Weights of a small GPT-style language model, trained from scratch on English Wikipedia: capped logits, 2800 steps.
Each number is 128 + 24 x the weight over its row's rms, rounded and kept within 0 to 255. Layers, rows and columns count from 0. The size above them is the row's rms in percent of the matrix's.

# layer 13 attention query, 448x448, rms 0.0577, rows 260-284, columns 384-447
size [ 66  69  75  77  79  83  75  82  83  87 100 105  89 101 104 109 112 105 121 108 107 125 122 129 123]
[[126 144  82 117 121 154 113 114 156 119 168 160 137 161 117  79 141 145 179  69 124  80 125 149 148 131 120 148 117 152 133  99 101 148 118 126 120 194 102 115 122 195 129 105 152 133 156 110  90 145 133 134  84 138 139 128 100 147  89 138 126  98 123 137]
 [118 122  76 120 151 115 107 141 150 149 112 136 112 161 108 181 120  92  74 112 149 175 156  98 145 136 150 113 133 144 108 135 149 151 118 106 156 115 128 112 147 139 102 102 118 112 147 156 147 132  78 133 140 145 113 132 138 114 152 139 106 122 169 135]
 [143 107  99 146  93 111 139 144 158 109  98  84 137 121 120 140  98 130 132 109 145 111 171 139 147 133 133 145 132 153 151 127 138 181 141 110 109 144 110 143  79 123 174 119 126 111 145 150 142 105  89 114  90 108 153 151 156 135 104 146  99 156  70 129]
 [145 132 171 127  91 167 110 132 135 134 121 151 116 122  87 149 161  98 125  96 112 145  95 133 116 119  93 138 152 136 110 158  85  99 141 132 142  70 110 108 163 162 148 109 142 112 145 153  95 158 167 142 122 144 112 139 138 117 115 137 139 141 183 126]
 [112 132 133 133 145 127 100 162  93 147 108 144 149 173 158 124 167 152 116 107 139 105  83 107  83 118 145 118 125 125 139 122 126 109 142 140 117 143 138 135 164 105 109 110 123 121 108 109 124 142 102 152 131  97  92 141 109 139 143 108 139 107 157 119]
 [135 135 129 141 148 129 137 118 129 152 182 140 131 106 133 126  85 148 125 158 104 140 126 125 111 138 113 144 155 132 161 170 145 106 120 142 105 112 136 101 105 126 130 150 177 129 125 145 148 137 164 165 137 136 112 163 158 115 134 117 110 111 130 125]
 [ 96 162 144 119 185 111 137 138 139 146 146 114 123 134 103 137 125 104 132 142 126 128 141  90 135 146 147 125 117 107 127 138 129 138 121 115 123 122 119 118 146 156 133 136 131 137 142 135 133 118 165 110  97 133 153 119 116 149 130  96 168  62 109 154]
 [ 68 110 118 106 174 139 132 106 124  93  96 114 124 116 106  83 140 106 131 157 127 145 198 123  86 149  94 144 118 110 124 127 123 139 153  98 114 132 100 118 163 158 134 129 122  73 160 115 126 136  94  98  95  94 123 136 148 126  91 145 160 103 157 103]
 [112 120 130 138 109 143 137 177 155 132 117 119  82  96  84 135 103 112 136 131 176 154 128 138 121 123  85 152 113 132 126 143 169 149 139 138 175 129 131 118 118 141 165 117  90 127 150 147  93  53 119  45 136 184 126 119 142 145 112 100 126 104 130 123]
 [130 124 153 142 102 123  59 125 155  75  90 117 103 129 175 124 141 139  89 150 130 108 125 120 121 146 112 142 149 116 110 109 110 140 121 133 108 123 141 148 108  83 104 121 152 168 127 111 113  82 129 134 161 146 132  95 118 110  91 117 141 123 113 119]
 [154  76 142 145 173 113 121 125 140  93 135 126 103 153 125 115 133 110 118 110  84 111 157 122  99 104 146 118 125 119 149 105 115 135  92 111 111 129 127 129 136 113 133 133 123 104 105 102 135 100 129 121 116  99 148 127 147 132 133 115 114 145 122 134]
 [120 137 148 122 172 172 146 162 162 121 163 132  70 132 130 114 133 124 116 148  66 166 139 122 141 115 165 127 128 162 150 148 136 138 140 127 135  77 138 167  96 141 127 144  98  68 139 122 129 119 107 109 144 128 147 128 147 133 152  88  88 104 127 136]
 [101 158 101 107 120 129 109 125 141  63 121 135 147 176  92 112 126 144 118 103 124 120 102 144 128 122 104 165 122 132  64  82 115 151 129 117 153 129 101 113 156 111 128  76 124 100 116 188 104  93 147 136 127 128 114 114 123  78  91 177 146 133  95  93]
 [156 117 100 123 144 114 124 123 101 165 170 121 178 123 122 104 137 178 149 133 138  78 132 133 117 124 128 152 134 104 151 107 113 109 140  97 126 109 118 127 140 148 126 133 168 112 136 113 132 167 116 125 120 138 146  95 146 152 121 114 119 121  93  91]
 [ 94 114  92 122 111 120 111 114  74 112 131 106 130 125  93 127 161 135 119  96 119  84 168 123 175  92 119 112 133 143 107 118 141 127 113 106 141 171 170 125 234 175 130 160 115 110 121  92 121 136 116 124 137 104 124  80  98 152  85 117 144 115 155  99]
 [119 110 140 149 146 143 114 133  97 122 157 181 124 127 116 122 110  91  97 158 127 139 108 110 131 156 133 118 107 103 122 106 121 132 124 137 147 135 129 111 131 111 100 136 119  97 119 105 143 170 151 164 138 105 120 121 137 169 143 148 130 151 146 118]
 [155 112 136 124 165 144 157 156 129 176 117 126 102  78 136 149 115 128 120 153  48 150 171 107 127 108 140 138  88 160 121 138 122 106 145 108 141 154 141 158 146 152 149 119 111 103 158 125 126 124 114  98 172 144 117  76 120 126 135  98 135  93 114  98]
 [135 135 116 133 159 136 136  94 122  99 132 183 138 128 108 137 138 127 134 152  97 151 121 124 126 148 111 157 142 149 129 176 147 115 126 122 144 109 116 135 100  93 109 119 119  86 131 156 152 180 133 110  99 136  94 163 138 141 140 103 119 104 153 180]
 [127 123 121 154 143 126 129  97 126 106 115 115 142 155 108 111 157 102  78  64 123 109 116 109 120 149 163  81 134 114 121 142 119 133  71 139 129 123 157 118  70  98  94 140 164 112 120 112 125 127 122 170  95 118 103 143 160 102 106 126 147 138 139 110]
 [124 128 102 151 168 153 140 140 123 126 131 156 159 118 189  92 133  76 135 175 120 164  79 115 107 168 183 115 124 111  95 103 153 150 132 127  95 116 100 121 113 107 130  85 105 125 114 146 149 108 116 147  99 118  91 158 153 157  82 146 111 121 150 135]
 [116 156 146 140 115 119 145 127 107 121 120 115 114 100 141 148 124 156 149 130 105 134 155 141 119 110 153 127 124 139 123 141 166 110 137 114 125  92 137 133 162 128 123  88 112  99 149 113 169 144 147 126 134 116 124  94 138  88 120 142 131 168 115 107]
 [160 114 121 154  96 120 102 110 175 140 140 157 143 141 135 133 131 138  59 129 171 142 152 120 128 132 112  97 132 130 146 107 105 122 155 124 114 127 121 132 116  82 143  98 132 105  85 113 128 145 152 127  91 142 125 126 156 145 134 103  93 133 130 119]
 [101  87 119 103 142 135 127 157 100 113 179 148 155  85 170 109 106 124 121 116  73 156  73 115 130 123 118 149 114 150 118 131 121 113 120 130 129  92 124 151 134 101  97 102 120  91 142 141 119 107 141 125 119 177 132  89 109  76 112 151 102 105 129  95]
 [144 157 151 141  95 148 120 135 117 132 120 116 173 113 158 142 135 146  81 168 123 139 172 140 124 121 155 124 139 117 105 124 148 146 102 155  81 119 150 142 135 139 183 111 104  92 111 123 100 104 149 132 105 169  77 133  66 171 106 165 137 116 127 111]
 [154 105 129 156 121 178  91 135  99 117  93 186 130 149 160 127 125 129 133 142 124 123 120 152  83 129 114 168 141 144 152 118 117 106 120 105 123 129 150 148 124 110 157 144 135 137 174  89 142 122 157 148 142 150  92  89 118 124 125 110 156 170 125 129]]
# layer 13 attention key, 448x448, rms 0.0588, rows 260-283, columns 384-447
size [ 69  62  74  71  76  74  72  76  75  82  95  84  87  88  91  98 111 101 120 100 115 122 125 117]
[[134  67 171 104 123 114 109 166 164 116  94 134 132 121 136 142 123 150 151 162 137  52 130 132 146  85 109 146 127 107 150 197 165 145  95 128  80 137 149 161 168 152  84 130 149 110  83 130 164 109 153 150 155 137 116 123 145 122  78  92 112 157  99 119]
 [121 157 146 158 106 146 122 115 152 114 100 148 105 146 154 143 141  95 113 137 130 109 138 146 142 133 137 130 128 148 158 122  94 105 141 125 131 143 145 143 145 115 149 127 116 121 119 164  81 125 165  86 161 116  99 142 148 120  80 140 110 114 141 129]
 [174 127 146 129 110 129 148  99 138 135 128 138 152 123 128 122 133 160 115  72 139 127 128 175  89 133 133  81 122  84 132 123 131 111 148 120 147 133 103 109 132  90 115 127 115 131 148 120 104 150 131 135 123 100 136 139 127 124 156 112 120 131  77 132]
 [101 132 127 115 156 133 127 100 147 103 115 101 105 138 102 126 111 161 166 116 170 143 146 103 126 139 155 159 102 130 159 137 160 125  97 144 132 139 181 141 125 126 147 144 154  99 124 116  92 131 115 158 105 139 147 130 153 184 159 132 112 124 170 111]
 [145  88 140 115 134 146 152 133 124 100 111 135 107 124 123 170 122 161 138 129 105 149 157 145 127 120 143 118 122 120 129 151  84  93 121 145 137 113 159 114 102 105  88 151 119 134 129 122 160 127 108 104  76 148 129 126 125 120 141 128 133 138 136 129]
 [135 169  93 128 148  95 159 154 124 155 127  90 130 170 151 143  99 139 132 162 144 158 134 136 145 100  87 158 157 139 127 109 160 168 153 162 132 100 164  96 128  99 144  72 115 114 130 100 153 126 109 127 114 139 122 148 100 167  81  50 116 158 154 109]
 [125 110 123 149 153  75 106 128 111 102 131 112 154 132 110 100 117 100 105 160 135 116  94  99  99 108 151 119 166  93 144 155 100 139 134 145 124 133 137 120 131 144 138 107 141 110 101 138 123 177 117 130 178 137 170 106 110 129 116  93 133 158 122 101]
 [108 118 146 105 155  67 135 121 147 168 127 120 159 134  98 124 134  94 140 160 180 131 136 122 122 119 124 120 185 105 134 139 149 143  92 143 114 151 102 134 165 164 165  96 121 141  88 122 142 142 136 153 110 130 140 152 127 124 135  97 138 104 110 163]
 [126 150 144 174 122 107  65 138 123 120 131 161 121 157 110 134  97 127 156 125 123 125 145 123 150 106 127 154 122 142 149 121 151 144 129 101 141 162 128 111 158 135 134 123  99 117 132 140 121 135 117 119 139 119 162 184  89 167 124 131 138  99 126 149]
 [154 115 132 128 154 134 143 164 103 106 134 142 115 134 141 155 155 108 132 121 124 105 124 118  96 116 106 132 127 111 179  92 149 102 119 129  83 105 131 130 106 116 135 131 138 126  87 141 147 110 168 118 124 161 139 140 134 141 115 125 171 125 110 121]
 [140  84 137 138 134 130 128 131 147 152 108 127 148 117 117 114 133  89 128 145  65 138 128 176 120 117 178 141 144 117 160 133  99 129 143 134 117 119 168  97  95 134 137 106 103 105 119 112 149 150  82 124 171 121 132 149  84 137 101  96 120 132  99 114]
 [124 138 106 135 156 151 137 143 147 112 149 134 105 181 144  89 187 155 150 153 156 110 122 127 137 112 121 116 122  81 141 115  98 126 137  98 111  83 108 136 119  87 125  93 145 125 150 114 160 138  82 128 146 114 186 144 124 161 147 130 127 118  98  91]
 [ 98 150 105 151 143 100 141 103 119 111 104 132 183 127 177 123 135 112 147 134 125 138 112 128  86 133 146 142 143 117 114 136 153 145 117 127 169 139 156 145 125 154 149 129  81 146 154  94 130 129 153 135 131  88  89 162 163 126 106 125 160  98 117 154]
 [112 140 148 125 116 167 143 120  96 154 140  82 146 118 147 117 139 146 130  99 114  90 130 149 151 169 141  76 133 114 143 159 134 138  85 116 141 123 101 105 161 118 172 131 132  72 141 147  84 152 105 118 115 149 106 126 132 101 158 135 102 100 157 104]
 [119 161 144 116 127 125 145  99  98 148 151 128 149  92 122  91 149 115 137 132  99 115 179 126 155 111 122 106 105 127 136 118 138 141 110 166 159 173 135 108 186 147 111 111 107 123 160  88 130 125 112 119 102 135 133 139 131 122 105 147 120  85 100 110]
 [142 123 145 148 173 135 110 132 119 128 151 119 123 120 121 131 114 145 113 176 122  77 129 141  68 110 142 144 102 139 123 118 138  58 114  90 164 166 125  95 160 174 160  94  91 107 123  77 116 132  91 132 137 130 154 104 137 152 131 128 128 149  96 102]
 [134  93 173 146 133 148 134 168  90 113 140 104 121 134 147 170 150 122 167  80 103 104 169 138 155 133 105 156 131 101 119 139 113 109 151 127 128 168 164 135 159 127 107 124 119 101 135 107 148  96 119 125 118 140 150 104  97  92 137 123  84 122 137 122]
 [128  86 107 148 129 150 152 101 175 110 126 170 176 131 143 140 153 172 155 124 107 106 117 142 141 138  94 140 132 165 151 113 116  90 115 101 135 119  85 131 119 132 126 118 158  95 101 133  78 141 123 116 177  99 133 158 131 130 122 138 145 120  90 141]
 [154 164 158 160 119 137 102 128 129 112 115  77  92 128 128 142 159 103 111 107 104 149 103 106 146 161 150 161 106 132 133 131 111 149 110 130 127 146 206 131  94 114 115  91 145 123  98 131  96 125 117 177 104 121 103 151 142 155 127 156 167 133  86  73]
 [116 139 145 164 155 153 136 153 180  86 120 107 115 148 145 143 129 129 113 151 107 123 124 104 126 127 148  93 158 129 108 134 134  88 161 127 118  78 131 129 124 130 139 139 100 146 109 114 112 109 121 146 137 144 110 146  96 147  86 146 111 144 134 152]
 [ 83 148 140 109 144  95 152 129 146  65 177 150  88 124 125 119 169 110 173 139 119 139  87 172 146  92 155 110 156 113 147 119 104 129 140 100  90 117 123 127 159 125 145 102 108 110 173 159 148 140 164 127 168 122 109 130  95  81 170 137 125 126 132 139]
 [179 136 130 181 101 138 103 111 156 144 145 100 134 132 162 135 140 169 135 158 135  91 144 114 139 142  89 137 134 157 100  97 143  97 127 155 158 122 101 163 103 155 110 153 112  99 118 115 126 161 146 112 119 144 105  80 181 140 117 122 143 129 114 119]
 [151 103 104 129 140 151 142 129 112 102 125 137 146 119 156 116  96 121 140 123 131 136  82 112  79 130 115 174 165 132  87 127 126 105 129 150 131  45 148 150 132 144 135 126 146  99 105 142 158 111 145  83 145 126 115  86 124 121  88  91 148 159 145  85]
 [164 157 101 173 140 152  95 153 133 139 140 139 158 128 150 162 129 121  87 149 152 125 166 163 125  82 157 151 114 155 152  94 101  90 125 158  85 163 112 131 104 137 147 125 102 112 145 129 103 159 169 153 140 123 107 119 139 140 103 144 150 141 154 115]]